config.yaml
num_hidden_layers: 11
hidden_size: 160
num_attention_heads: 2
num_key_value_heads: 2
head_dim: 64
intermediate_size: 512
vocab_size: 1534
hidden_act: "tanh_gelu"
norm: "rmsnorm"
norm_place: "pre"
norm_eps: 1e-06
positions: "learned"
qk_norm: false
attn_scale: 0.125
bias: "all"
tie_word_embeddings: true
parallel_block: false
init: "uniform"
init_std_qkv: 0.0371
init_std_o: 0.0
init_std_up: 0.0371
init_std_down: 0.0
optimizer: "adamw"
learning_rate: 0.00174
beta1: 0.95
beta2: 0.98
weight_decay: 0.17
lr_head: 0.00663
max_grad_norm: 2.0
warmup_steps: 229
schedule: "wsd"
decay_fraction: 0.603
decay_shape: "linear"
final_lr_fraction: 0.0
batch_tokens: 32768
max_seq_len: 384
doc_mask: true
train_tokens: 194600000
max_steps: 5939
dataset: "wikipedia_en"
Each number is 128 + 32 x the weight over its row's rms, rounded and kept within 0 to 255. Layers, rows and columns count from 0. Numbers have three digits each. The size before them is the row's rms in percent of the matrix's.

# down: layer 4 MLP down (transposed), 512x160, rms 0.0514, rows 11-53, columns 0-159
# up: layer 4 MLP up, 512x160, rms 0.0831, rows 12-53, columns 0-159
down11 117:141076184120148111151107105122128075067097141130090086193108072104105116136115116083144122141157145176084181134123085147037100176085153122102152065138092147124117124143153121164150192099125161123177098142174139152116138131153103138093211156152103093105195152163140111159095160180137137089157127121127106075098137065148092127159073185128121139126137147163102118096122135124085129108162125162094094122142110125178168121107149187214108150208126123127127107071108113122144092135141142
up12 093:159086142156096121111129109078117104099183066127151107099149113109117071073151108171105129156141064102139101100152102148079180112121100160180125125044098094147112119115118099170128072126132055124122149099114115128144167139167214122147169185146104134163092140169143124097155172140119111143103136132111099111152144134133087148155075110121146185161161139159114155151110111101097165140106155159084135082082132009064128132103146191139146148055126104082130131125137104141081120168139138
down12 070:109149134099148122172174154161092059153178123116094168154113103107131130120100133103100173150081160147153145101122150135112135086153089121214052146074158194137167134149109062093117071111182105101165129109160108155147177157142110100140085196111141104171119132160154112109134121056139100149166147183161141126127146121133142080122142139095179127080122099128071135073151105117148091139099105098140133127115109098191112201092113143099192152138191079104138127171150153109150162176162135
up13 093:106075109145150171081177111068134125092163091091145166101161161183110149082163135146095114159162041089141122112130098149096167110125107175132071149110137112134143153114086077120129145152113111158122185144112046127177173141166162119131130171146131157146130122117143108130117167146161153148079050111054119122142069134043179158098124147193149181178136158151107125119151079098101116111135110122097099113121136101103109142142105079130172158099130149080134176196144082133104096168128127
down13 076:114122131112105119134105084159123104106151104114151134111101141177135136088141165130093182099077087116175148161189112130081089100142070157115174128142133087060095156198088111106150178150171068159137143106108087115110087137163138203180159157160215129143108175133177103160096140140108133174153161094116128122187127112131117105088157131083118166065142108142101072130154106150156071171158124101081087115123141142108188153161131196129110135062144146078127100144126109093118155164099123
up14 064:143124109149112172159151132109136101114112154171211146116159124132155211064090140074161051152174132188117091075110134151093166195135146180172079104129155170130036130107123116105139185129119107165129158117167130108180129130129116105120115124115119141135142089089119166133086123135117100114098124100135174125138129088078114124131138119152110098150140163130140065141148099187103189062178142147114121160062155076110146165111134176123139104128058101101098114117119092208143153102127107
down14 080:098135111160138112089114179143168147043130135108124178133066146164154098132150118119136086119107167076114118162185087146072092080170098085133147137133124104135157127120115115150129034132160091141111084163118119110149119107155138174085138118084122096164120155140148119201143128117154144124112127130138115134112127220184050153151085092105137128106122150136105140131181095093133092133158114135114148054130119191115079140179137125145172172131230156141143179086120087079107156167116146
up15 103:161161122123082164099100132109121128129149121054206122150094174131157125085133170170152159199112112158150173111064077146132188186134110151075152146122102145076144182083057191104088086112128144115108133147074140068120118111142122094176108167128078075176072152153175163087112126106103113137137098130124107151155123129088141171127136119153179103166108128125149123177108136136094173118108067069143109101076169088172149119130128144128152122069091105105103092149162122114108168151115104
down15 089:100134088096115162208119136125127133140110183096150090185147130119142172089170111084117164165103145113168155158137145026107147122102156181136119121156102131108094073121107110103182139067105091154127128151134096095099132128114127160159108066178097188182077117100164068116129147164161078137176135178125099078154144086138135149177110187074133137160113125147110149174142106147125101156115199161133104180133135116089108121166163134150132115122100171063058130089118129135124128149126192
up16 099:124141131140107165124136145101151125115176141103124188102149092147116135106143134101108132163171104124083133110179159224111124136209122100142065144154145100161103127115046102082135104177163101145101151137109093067154182159160133155139132201118173159205104081111114121164176159126204122131096041135065157157136085160093153137142087094156114136140104154129173165156098094129132141162128123145075118111133128138081090149075086117125192142101123119084105142137127084122111107179122139
down16 093:088114075135167164164115157141167122095129127141154120132131145174130120122183147100113118076161084100187178085171115137121126139165129154174168110119158082142116139134090101093154112133136147198180114149143136091157156111208098140162108138144207150211049174153105028194131137093132077149161142118103137141209154181121120120177106049064154132144112094182122115167136136131109138106158103093100099125129112150139103124139147110115123078139143135116096121093175150136138131153137137
up17 114:153132140152127165113141156104085067090204094132115176127103116105048116144123142115096152159116083048142064144133107144090088147194129123121071123089188118126101183094086103115152125184107138137133198124137107139104095123133126116093128176094145165167135146171128109135169171126124097125069085118106038116134135115091086069136109122135092111106127181141132103151107121122127176147139147116141063102094117125181117160149191125135146139082143122182111134126053088144155168188137161
down17 095:100092107156159104168115153138166060107131157074092077108131138149113115153164118106130092101104158144133158163113096158099125123091114158100152141131138107167174126101142167134148150112095147157111136175180150137137070162079103125115083111174127130134084111131133131044161162167120123092183086092071137110105108124112098108082182129136141161116142103079145102178125167115083144061157158145118173052139125076152151107165122108145109138106173137207172208087061168141062126161092130
up18 102:123070127103106162119145148050144080111131058101176206113149121164114145081112150115129102166136063102133141132166087140100178125138130110094099144134134141099133153130104127120172100143153148143125169116137064067075168151142094093155163132161116166172094108134120123157116173106127097097078137092053086186107100128068131078081102159185148151154122142171148093183140155119174123135161077077108103081163128099114113144123145132135152141082121149164140155195083128160124053137180130
down18 114:082109114079149134145110081107081153141150115081103132163123073110099091192127116198095149153159110127097123119091064119113078149086105121171130118122139121082132110123118090168216126141151077126118135117150124090103130168132127119173088124167107118124149126115163160090059151069131153082099123119111111120168127155174134049171054130173177113116127117158127070136127150142122166109166216157072071165143092100110145164203131122124084093153137105143164147137094140148126069102113108
up19 109:173128132142125150115121138072106077123168093147139220117099148099097110107150154164099133204156089162158137125177060150110111169126118136127107131150244148128114125139076115177137086123134104113127162129146073086122076157151152074089101145088099133159101126146129087135145137087202169043121105097078076129137137152120128145146089064181112151137140156100139105131136126115142111120165151124132114132153124109205153134090142146124145139028068123134122153110112089171107101157123126
down19 088:160101130120172096156239177088156088105078197131112081165079096109177103136111148177102115132102147127114172142110096191123128069118106195117104166068184128151078115102103132167108090133086109169145081133156152107158169144108086070136137130111118064129083126149126137145097133124096145125131070092104131116127131115150157168117133180127186154131118113075124128146152085075115143154109096158135114144125017106147099125146124124123156110104116121149156163116192157095126095163089139
up20 101:081084152124186178104173127083083067089160132137076178035169104135118181161142155165110133141197049070139071148158119150085161139155106111129081114124142107160091141121094040090186081145109121161126178138136131115122123145153149106095172148103175171139102086113113118110158132100137129117087086112108120190150103149091139076119056095152111128139130117135124113106105110107116118160125131130090059089121160129147072167119125114128194137123134150103116151155131122143117149174110179
down20 102:184127081104146147107143158097141074089074091109122158067090107154111092052095140122103176130160124111137188118106043152104108149147064155175127207123149098127068144123163126132135100136122096132149114109059146176167114127190141118153137112110131147103099151142102055141115091119169146169119075111150101106136122112073148135158077091170076128143168143115162137157214141108084117143107170056133131100142100151152106183157163075134137114123133099133158146114110141108150161163167162
up21 102:071139154128156156116162134108131136112168118099107195106127167126066168113115149173129130124113110058101093197101130193081121117159109127090114120139208113145146183096078083108131115187150172138123163151111083116142112096130121126128129161148184150190089151122141108148141124078163045121097059114080079130128140147079124026100124129146149164151130116111047105122117117130118132179142130091075109120098190116136133127113139159132168125092121093110123126157104078107125173139063132
down21 089:122129109094121146126114120132099175132154123158148119153129088170161109149106106125122096097128133061114161163145097084133136100158154134091100125129118092166115097113152115162093146117103157206140175116168151135132139095134181132104102133235102172118062110150180124093179163182158170092166113121040176095095109104155188105134141105127167112107091149085114124099157057114143170064129125101083168139151120189077127114087159173141120041137171078157130103138127142154102140100134093
up22 088:115165124105143168126152163098095168126082121111137161089135178098126168124120140119121063124189077150130140110118068197097118135125090124131127115093187137150106172135108089108203109087117070144147156168117112096177126140155140141102163135151102051152139131108119112143142175089133120105117129104069102147135075131087157133096118060144153134168126110133081138173157118143116152083097194065061136128056173052124146126086143111151102153067063099086149094125140060135111141152122133
down22 063:096127108109152153103146129149169118124142124101173122117152169132137176042170115100111137141103076182129157135139133181118133109147126062149107114086111098126061105150219105144155163115118153148113107147173126136141076123129104139134178129161121067103136132111200100182106158151102154119085133102128067092145110127135160220088178171154124055127089092155113135153155076131104093105101076165089089114125088123145109192117147087118071096097119112139183133058131116133147093101085144
up23 099:143123118130109122099143144073137091119140095065113156071131136135100150125140159139086154120143069107155093140164095188105111087160112136100115128129141124137131166115053110140174127151166120131120194102089112057138148108122132101101113159144153166160052145118144118157118159089178110059087072121063036161125107167112111064093055137184127140194105133127108131098088148147121156184134153088074080104146130135142078171126113074126151139082085127098115133155146085137113098163121167
down23 101:107161109111108144153101129131116123118162127018067109094103114098083144165091104137104166132121101131095122136177090148140138083129074141155139105089075127155171209133082150197094111162080152131147125113073200190130156127131166130080111156157123098138131165134143158189161067158138180168151129141106154151133176163148149110128135109066191091140123072138053135159089168138146143132129151112107168176107151165146157138149128099096111105118133144157182110107100169121085081166121139
up24 083:103142115104141210079168083125149117099167137089161163115144206140161160075173140086154122156159120108104101121111141187088189152120171193150072101151125135135069188119103086107157156119120121157160114088127126133179143098176139119119140111123111167145106145109135132147131185160148061114121111152145154137139131130065171113108113073101115135180088133166156113169138049136134176055132141089122174129106121078111062144164128197118128140081101083163074130114131107171146131158142112
down24 083:181092115123116158111082114107135114132096117094081123112128128158162116120195085137089157125046089073172096190152132144130140097122094108123145088131179102103106112151075133111168111141186134152164147130116073120080156112097196128058056107175180116190148161172178076172072116119164118152116126068090148128101121140129094117137191154139101153117108083139145075111155140091089114127171167159077125118089101079134157101184170152139135143101149138078117128107145089111133131127089096
up25 126:108078124103180174083116143115156066086103144112202127107161117126109182077079187174117082144176114111138105146097112126094103162139084186143091178102157135109135125133092130116145162181153154145117176136126109132161139126095129084136117158094116179108114163125099133086136122140134099096095146057110084152169120105083183094034133193109118146120110141163097071148091128126152149130156164077105134132096179075170125165142094132121145122071123155158124159130144096199092154156100188
down25 164:145138101101194098095113125144089132153119138100134161152113093060156155147165166147120150148141120171126156114182154132120077168143109159097163178136130121048104094153097198071195130139173131100176147144149129166080111111129132148146097142076155155165170137135111112073163039115125167090096166161130127170125103119182157125095103151141116091114138152111174121126076161135170114197215166117119150176130155095176123094120183102123114133055120170148145097159078134126128128149153152
up26 073:082187147126120138142151181125052115146136142185156129160098095116155149108174112174144083152143118149158207148104115114073141190104124128091131191128160131108149095121121160133112092140163130140117165144201074146171138105158095127177133162102112182168112129127133105124149122135132117093133121107081148136159121119096064142169148116156103117096076100097082066103151135153109208170087104148111111118096173149162098119098116048136120126084058119062154158161116059137145164163079118
down26 058:148128181166164116135182093114096152085125117129100113185165151097115127170145113097104141103157047132152118089142130087103111171148135089109130091120139121142110137144160122172146129105096149172151086145099170128034109152177090158128196116167105178091099094096112166136081133151100207106133094122160124118075085140070180178097109171116123130091168166133138102117143119104111139127177118080131126134172139091096111164121115125135075133148153202209106092139129129071190126074161137
up27 096:084107131093115155083140155044143120140153065103138201103147159118126158138136173141097114146193039145148088154139157170103165154140127140098136153115153097139127130074090083105162159123104076129109173171119085109157132130136150123120172167107128104164132108105091120145134204115181102083050083109064077131129115162146136136107114107190154110155078145141155102160117096133117158102104144130083114109084181072115059198134157121125129132082101128157118101147115066159128162144130172
down27 077:153162107132095068147158071168092187166080154125086094101121172137205099078101092087136126117126115071087148094133102149173127113120169111116179148143092125112157096109161118169168166082080120129096114094091141165120150143135132127146135083113151085133140131148205114099096161160132094130134118157120077113145118080114103150173123096088131112115165131050131105130167140083130057087122167119118170160126123086150151067113074130081114103130199155104073122125135110063104102052134105
up28 094:123123118108126157112187127100098108128154106067118137113047174081109099133152152189108154200128122163142094122129137173109107192123166137082104122101145095112067174130083111144118130139133116145065154123094122054137142139131136077154100164154188179169114073128137130162085113023155178142090097073099105143164116139073165131141115087155159136120163160118128135124145103153146144123121114169148091057142156131151115205136104126115207141113139082116065126157140089122102149144118113
down28 053:159143128086176157099163107127090173090101098098101120159055157126141150098103141132177095134149099091156150107196133118062140119138177144108120134130151120116077201115133084128151145070149164137137072092092041065184136143151128136134112109231173188151101089128101081156157101123133149159132122119058141158141133139171138093147145104133162166118095147145163164094104155107074181095096128162154094121118180127158108144109047142135136122147170097117081128147103107127159111097142131
up29 079:089052129080155138115177048137119148106156126150203124120096176078141194152109127127132101165132131120096112154120128104140111114150159174075132090129115131145137098154139104140113169139142187171080141186162128086165124158169111071159142121167116131134078128068094115173070107138091136131131139117141136106123058164086195119086117154120152191151078099135114088174126096166128149110220153115075045126116072115126102142131177148136145134133147114156099116129166079156169130130134145
down29 080:186153136118110035115143103135134100112142159098122118124122143173098110109130113117159112174110076160103134103168105109158154136122155121141065148156147161112104173104108129171175107096176153115101073081058136132127112108118143146118126110115055081165125102054110077136143101102103135115086132139148176168078177103136121109189124140170095115128179149095132148149119069086072134088134113164167146025133138138105161131135118117142129118128125145064072148148033167131140194124154090
up30 086:073130143157144129137182135103124154101141091094058205132116112182136077178150152083102142145084119094146159109195154173131086096148133128119138109158142104180132092116106078115164087136041132127131103170128105139084113151163115074136150147102186130160128135124157093195177165112175165122151125125116100180121107166181087128127068090115119142146107133159157164104084091102142062121134108126091139062186140153109095068146132121135165156121197122138119113214140109105123120120110158
down30 091:134216137095135095158125175099145089156095204223157163137158145137188202146137109129100116107108150119151107108109133162120150109138095159148134164107151143132159125097139138089121192127105111131113175116142131134122096140090181118112168144143172144076136156129104169115026070099151143125083170101128198123152144117123106049148158108122122105149141172171137044135152108168126113137150093119105145172041167137159149170136131129112096119138096155147180139180103126173117159141121130
up31 106:153087107100138199085126164045117054088180104105159190082089113107107156102161173161100119195191045072144110147154068191109157133138117144092100109088155118152142197122071128125135113162140130123136141101134121098124133113143154105147117156131149175158123107139111105154156119063147121098067102066065098146104096161058128125108090131186121146129102139170165117127101097113119145170151121130132106085122164097135114153089123110126144147101113123102162142171099088163104104179105117
down31 119:097135114113136145149085146127144146145135117138116128100126145159111139089131082130110153136110133123031125151107119138141109087107055095178172128164173094045125156126137187113255152131098125102106104129138142175119164124175170173139104145120175154135161130117202069156105098133155159136099145075095124165173078132086069089143105142109099087137150123118145117148145160074183056150095173102073117092114121099108153123129111148138124089120110160086189108092100128134134072144115102
up32 134:151116124135155181133149125086102000115134127107124217124154088180117153080099220107110145097141106125119134154118058138112105156122098126098084094137174131122129159150086174161194097144116124109115193142095065152087088133129083148043131138139113147139141099158126089156125204083121102125114107103081058151113133129078098119144105114168103153157136145138165095148123154130168111141162113092096106157164121118137133121137191081136113134095091140157146133124135095155151085155132113
down32 120:157165199087134113185136196162159133112098076099058147117110151082169150094067162088148119081154129157156162109153117089114167147091131123150128151114091115136129177131141123139078129086069199118102115116124171142133118121197172151133111149119129136138087144109161117098114093087127155149134153124145174140116089129143127155136129098105062099202151115140133097155143114132064083140101067108105089195122111179131063150055184099116150145094061130110136135159162122103129130108066095
up33 105:115144128193062142119139092125148126113138118106107174087108141140131136134133129074132078175119117095099134098153175127110132150139189100159099125191168123154153101110136080158175194172035128147129102079169110119160117088099189158116130068144177164132091094071149145124116158168180055148117106137132148143119152175171121056092113149097086127180135149191119090100119117149117146092074060081110166131119152153096062125130131139120129136087116087173080093122124123133176115123132117
down33 083:148078113082114104175095155105140134151025130176139142185083137161171086123099078103108084107081125074098100180111160113093105125150125219106125139121105108135131121080135088138157177170167148125119113147057110139126109116108092111158088125120173190126098186165141124116095109110143184182144116164129114127147118066153140117139135111104161184121154163129127167082084141134093124127049170141126135141153148108132129158127103155140076129215116142094121126176114121173120069121144070
up34 091:112119108183082149153085143128070116120140110144171119110172153202147137098176175179151153186103113111133086153125141130095097131134121110119141066211145118108100138137146126130170191127138165148112118213077136102144156169165118161143081127159169146119111185101150112159112142133155158082141099135109077188159042120102189152087144076100154101128148140132125153164047125122153161076226183132110120157092112149177105137131143118144115118073142110125107138108113102145137151132125155
down34 080:094152180094147133108169171128169178128077142149091149157128095081144090127110127106154130100143073139161160171098085105158098157111159092200188140122026146166143112109101108191090156133103109163154133108112178065177116127125091111162140098070112050178149129128153161160143152109105113113155102120141185063078117141138158118148132156119113134134135171138078080104117088123102124059081101152108146155160109118085117122126173158118108154154081139146128104130131198107133174092151079
up35 098:110101071152105148040162076146186132103170147072155132100104170112150135106123130098129123107185104086122165129118160160154141149118073148183111146113108093156112188078049139085134197136169093139117134072102122074191150139123192144127072115150122129132072138129113126114075176133147055137140081146109158144147096129065162091101117088102129110179181136178124171179140115143109176137116124123128098148117133137166097116127113071087165152125111116141081134116159139138058153148117114
down35 099:167128162087127136165093141135099078169117104167135105186141155154160113105117144147105137153087121103155127085137094066110154159136076121092141103094144160170188098136143144132134109116126130144127157124134131195076121209173079109159133057092125148154162198106168125165024082138138195110156146108112104170092116139204144112106125170103100125137100125148116076087150116119108144074192180117140122110116153175101128140154153153139121127106163200077099096181104108146110140089168137
up36 095:125121098101118164107153116050106065099180109114120137098133130121140147111135182151092136141163000019132135170157128181139168124177127102107107144133137095170115136095087086134180111197122165132074208100118121112126160103127162159099154174127129143175128106103121089120159149107145119141057097146085099174157118142073124117129080105182170147151121152128148135161127072140130162150124113099118092073088135094122082181139142122111152125127099108120094136154116082166139153147110135
down36 092:140138132152127142142157071137158180150094165139140108114089120118139113094141098134133100080144144111122161130116133119144107077131084116145142142134118167133167174141133130108126165106123128113144120131078152141150150137189152118157092162093084114082148093114167088140108145156156160117114108127166084095113130112103147131150175115111176167135114144121086140121246143134183137096097144148155116095168083188137170087133020117000118059137117184147104094114140136081129137049149144
up37 110:155125148137146184102220119090123048114182114079157152131114146104148133109162157166116128125142092097122119125189110184118145145178166110158083145095123125133118132128076078163126122139097116145129194110121084116127143152140140081158165127125141151153087140117099123131141145089135089092066122067113131113116130210077133104068094142177110148140136125167156108136091052120139164118153100106108012113160164086121117161113149145122136154064133142164094140157135077222120138122112143
down37 098:112089122065141143194124176148145136156089123150098116149096102153088104145127128151100136158147120155088095131090130028100124102124165165174155064062122153204147164139101100094200137157150102122190094097134072132046110122140135123181102114148127111119132109086123142117119119097137094104132135131099102108110129152144085147093120104087140082117113154111145117152058115123141152107146083129081146145127124094098115150153132128110151119148161180201094114173156233120178144125084059
up38 081:125120119148168097142189113109148054077172157140183164107090128133134196103120163115131129153201125141093120185182119189147113204159100111170096142096140111155139133087129156161158193157088141134108163101163102143141135081096154101103086122141176140100028095096114173095123158161099129139103163037122103128138133136109089117134104102139073101143094165176136072132136093142165128111128121138144095149133162110171155128128139111118105137079115118160071095130173119199178140096109141
down38 090:144142125153173102067080081101177122156108127147129125116049132176145094135114206151147173112106116137111128131142167128114109246087134150119121148090147148142153090094102180090090132144160146173156148105094179119076092139164117126108171105081127107129121199189117126083132118095138098147114106157126093130109139139183128143128127145138172122140140067167143185146120086094077146125164141140104111170101131081093150106119160124152071121128155180122134157026147166172114067124159115
up39 098:138126123089103167088150143012118081111167085107134167106120125147122136118140189160107130147134041086156179151173153149113132143166122104086101121140144121140116161094104088156134115164132155116099167112112089115132203147122117091134162196096135172182119123111112110150130139096183099076053081116078127154123090180097125124102087132195172168152142159160114125161128111115163169157120119121114093117128172101148070183121149129138180143133118108102092147188094103209125140137121167
down39 078:111099135095099121197174169135093169138179119114144089121083121104133142066138113152149134130121130181068158158123099110130115119154080112170121116105104147173132153172100131095161171108152129100139082144091120108119173082198110114148086163129164175168157094127127076117150142181134122109110109117149099128098131094124178166142168034126177105118165168175104141152196207088178133149137127096152103115168119144148156119129075135077119101127118161098035089092156159168071162105122104
up40 112:047146090152163156128178160113149090121111147167111191063170132077139154147139134170113112125152094144087107157110106203098117176161101135146114106088211125120075099143056107112221169174128128129146198144115122125154120098110165117071071130102145153132107127122099118133132088099148111103060065039102077148148116104089132096151083142121108168151109128103123085101149084131113105111135134110099098086100128102134108157115164163142195152118133111140093114147121082162122137144108106
down40 084:116121088044140138182116142185116149153125113112114098172096148140069147119107127060100135107126076144101177103158149122123099127167173096177063115121123077129162093206139118125047118181132111097184123115132123097127102099086137091132085162129147121111087154124130181132144121136151156177076162152068057143108086108143143100154116124039129173154142141094120193169146126111125084142115183103175080150165102198133130077140128130097175155125119111126133134162180089113126120140124125
up41 107:087040052034138174152195103134186080103145122159155114102097116126155144123134120061100097109128122133098180165115109132143116111150098139053119131152079138132081133150118123145130173180102146161071198153115124078160146188101131127116149115131134153105131116132115115086111116119112118182100066105140162102151046138117157103149125142170170182146132144156129066133152106167150124120130174097121124118081140129143120173168124113131167141092060148170103116161194094164143176136144115
down41 100:134087116155119145133099167133176147150150142130143111112240150159100140132201190138140104154141112177074096096133141124124187156168148146143075154164145126146123081117113144100100089075162110161121148076116151149124139150151173163181154230142103089165158130105120139122098143119115125118150120139163164103117083170071133173146143144107142123088131168126105222140117108171152122086098100151175105094093125161077133155129122111114194121095121058095128195174110113097119132134136182
up42 088:109084101079100107103113093121143140157136092086091103121172160085075098162146099204110181098123127076097137154116094137125143102128161159105125115077087129135176143110096107154124077136232114126150132122216111134083191113165111140136128155080118157145151145176088107166151122144194073150121083141054141109126133124108138088078126137108164173150117116109143154083077131121212092197136114088083153134117129096110127138115094147119158144166137169094122179157114115079130097163129161
down42 106:137105115116167123129132140054137064145112170070091155084094096081106139163119102127135099134165137093114096086149164171077090077101078113117155136130108115144171089185161183215170039105123105128135137120129118147139104174106119181026112101121123172119107094128103108095117118118117158105093120093144094115105135211130152188083151147171112092138126169156081106093144137132148096106168098137104147106134146089131118137112181037116114140139138156183111160123105106132132124179131123
up43 098:102070068065078151172207108116104086120135147165121092089180183115128154105131122111113082139146103145106165112110148122090176113122134142133121114104146125240056085105123129097202140119164122140120146131112103085201181125146131127121124153144102120165149085091125114132106147142097091125120073136093133150125134122086126152133129100130123147128153123077133095169093085150130187124130131155141065099050116068082141211110135132148161114153090104098089158133132088147154152135204128
down43 069:078069122098136091239127142162114137136135094125119129118144156110141170123132075094108118109110137166120166129137152147142126093173156122141135093170107138146079116193140123119142080144040129159165088089112132133136111158126138118145037128181124179171086136087126144183131153136163088167122145126098077173078128150068171099184107094084142165136094147167147169153072132113153087135194120127118075147125130139091089161115106097110171125143170137126134088164134153126123096213170157
up44 075:117128150120156131156163183088084084133148143148164148130138111188078186064192146119143099162145129178108157163144139142128141198099131170060126088065197173084127127097111169138129108122188125143132143178102094123152105139161073092069101149063126124135112140146106125059103110128121133042126135099107117121176178094107114110165135139166124119135083117174143099164113157147187151138165085111129087162094112084177183125092129118120108109152067088114163099114090144165157142125112142
down44 080:093128094092113135185117166058115138061118127136108165121068096157119115156085113118093173115158122157121099089124110138139096096157134098180168135145062083163107048157128137117134090131121124172139060115124151148162095189144144147087142096133095116116124140150133138139093113092155173163091117181138138092074107163162145161170147137091125120149141143132071095136122118107036113073114085158061181138132105170055128144123149151152155140131219207132131144122131112082125143150171114
up45 101:078138126134137177061196178047124117145147081094100127053152100114095153130157165183122121176133074059121146146178139134110167112138133115152095118141169103149159156089020102139167095133182117123100123077120095103122161118110158142106150170148164137178134143102117097133131142120187139101091075132073100159111105151114138128142096108149134147162113124174123166111086135123160121172104077145112107092120116084142099194093176084116115127102114141062125186194093110125122120136105153
down45 112:145119149136162131134075152113054096100172155087145102138068088093100124053145109102135153087127139128085127097139099154083143139106087137185145141160116131067140128072176128181110106086130117153159099201134094129115165159169134109104189099138086090123198129182201102146158129137154157113157128107175140117116078124143135153191141127109168156087137145148171115175138117082099122119202100126140123143191119132163190123147109144192150154155140145175139147123069124089131134164196121
up46 089:091133127125140153138124159064133082101168114110135144095151125131118100120136105136082137160176000111120123108155134158078166120182134122123120133105115087106119142113087016122182122143130091168121196123151103113137180144184136115136161182117138153162120147079101110130145176080113144136087110125082096144143067142116122116132051102174124161158130144166133149112078118120131166142167117125076084129076146107100078174102149114144120167096153107089062146184134083146109152176147156
down46 097:171079105148150120131127116098148141129137092141070109107107077099063053130111108117085097112153075125132222142115104164097114154137145160131148109094122080157097121205146144126168107106102109158101112124100088099120138099203138123140118115085145140159122103123108078111133124151161080146139091101039069126168118136139108113193125115097139203168219181112146136148124120159100123141124178101081124123115117105033147129145106157171164135145132123077130077098130099131104082161095124
up47 107:169145102115084139118150140112180131145130083133153116113133146104160151181121122239130207138147121024170146203109109139129069101097118124139194131064109123091118136084091128154123133141131140132135138145159090096067142126129120069169078168097151138123130164163179153057124183095163151161114105131140088149128052143089137137145057094135128137136147108142141135110107149109118110135086087090132108159128168093146118113108212090124124156090170137159158114123135155111100151141131190
down47 064:092085086119099173129118130092123140124100095108165112129120148153157068204091112101137130184128106147104096064094130137083162235095097101124069091128102119164166150195144080173112088060145112132104151141097132170147143103127115110215165110148105129077196170092151134111099143171164165108144131121133166119114092107114169173142130082139130099119136148111161143133193127167140145151162111107190163141127189192111112130127078142132146126094100125105159161110120075169106149116105094
up48 093:180100116121126190104196112110196064104151116057163141144085129177174133137133196079137090091164134174130152163181113132118142169173128144113103149149154104212093166111108093139108149175087147120124125145066128138124113135115119108201152112101183130166120073195116096099186181139111082112146133096126091125102129151156091137080129118102117164144166144144145113165131116159159145127139134133111122136131160072140132129202108130110114126082156165196137114135177110175181191136118115
down48 062:141128130071188205092107112166110098153148130094110155141148128111089174089140168147110085101119074115138087152164109149153117137155104161183133128172144161123171131145167197134128119116073045128137124127170117170137190088134142091116091115079118173102093118157104091082078102105147146063151153161114081125094140115141042163120124172107112162137166071106187133150166142151148164089161112172104082191158082140152083130143095109112127131187164129137123134117148175116096097139105086
up49 099:178164093126146148081186133073140111101104108083160157082088076108129189130120146135123110132218081075125134121162118212125122139123136103160131122110105120107150119094089126132144128140126114157106212097133117077144143094087131105127140150122155143139067152135111146133135138063125064128033067063138124148146106150081150104118059172164134166169117129180161106149124089141113145123128148121089076079109185120133068151101149130103146126079096121149090113161115053155116111151097132
down49 109:186120132162074189108172198091131096166103107134062099141094094130143143172141120164102171156184110143141089131156118069115083104117131113096158081128143142178143132135133152112150138120128178177128131094127100155069197135176078152079149083151124110131112130084169155084085106063109168161121092125104107094127080139126117176125157084141099138108176124076123133091125146100104141109090118073098140114140110129079142135150149177143118117168166250151133101144089170143097099157160135
up50 119:138139085126155149083140116066121070089187087062176175093177075158100155070186190173113123141174081102138108168166084168125139139159118111123107112109177134186167172097059122110135150148132122132105167090135094093146176095142146161117141172120118147146129085124106147181161139104102098125100107097099089197155115181087123067121116146158125116160103129146158124124099136126105172196134106137104124093126125090084084172094101113120150138103096061116096134148095097189111104163152124
down50 145:107089137097136105119155123145126116089156102078110099098139092158099041123096114155108177077111101129149069133130150159152117132169113178137088120115116119151162137137119098145153118180151155112115098169146122140118166116156144134175053144149113117151143177163202110125115128077180176165113101111098147091171165175189098084125107085088135138158149134127057128159143095098141129149023111138057061136129085134103098090202169120146137126152158134144185085156134115111062135138104129
up51 095:110119098136128152096164132058094100133156090123088186109147105141077096162155156078072110116144082119151096100148165146091170127126111118154092096086146090160084083153083092106174124114089097163139199147180114117107101164132145149133161095161151120160098147119154099148102168084135146139126108097125109104115137164102074126164075097153138150156141144169168085178118116089112187151135171165113041072051090080072132200130090165163151152121139101123071132156109108125107142155143163
down51 063:102158154132130115132147146139095107167107133099091158131160125151091097153146125145145125185030112103090099089159144053150075078085163072145094093114121133162119116123133097093103093182157094104115111098125117176182140128159131096141107145098113115155137142203216121142091137058142128098116099107123120131128159101096134147138099139137074118142120108144173064113124121101149049136185110056112095124091202194119156147084088077121129114117091130129149133164099057150093124113142088
up52 128:117156124095165110154135167095174123105156076129125188109103134118099101125126131141091126103096120094124129104079109202095142161165121146142120184115157096173120179068081105098128135171098109128143166159135109115160163087164150144057113172087184137181066137133155097152171166099198093133107106065105128118133166145092116111135094085149144156148123143182102120166141087126105150117088097092064112132107166004122133173130117172138171130132096076095092097151124108125094180138138120
down52 101:143130123147137145117151104113167127098109101152139177110114135101124171094135120144164113163102223155117094147194094131129134142178061109105099133134125191072129133090095127139132110109179120091152128114122091147157130132131122105114120130121104148104105138151129109132103115160114127151087124091135154143091099131119105138136122167165098121109149153135116128140143100068146138167099110136058088162099130145117080132092136124177116255115112166129097117139101110141176112164125115
up53 063:108127148126173192073161085110132083099187148050166165151108125087145091155137145149126164179161153119096175178195139150069153117161136136119133095133159110115137163062088141143176126142113087132098124137096123119082122110104111104163053086124164222141088156109096092089114132144130135059125135138124058153214098157124118072190120104108165094113101151170131145118153112111123144161121114116134145098083127101179112133124165119122144126136090197101146136157136135189131122164107159
down53 045:155172102121132138180131108071115216071103169146080083174099130161164091106134106141113099134091005159124126125104087140150110172151122109130124178128135173163103075077153131098057117116082117120173096123122205160065096082109121099139125086152078077167133148176115161156127064136147134151159152147134137132109148134127127191111093182061062121118181103140105152142119138119127099096128132139149129124113082139146111135120120105119160111142168126135093141165140080109162094081114126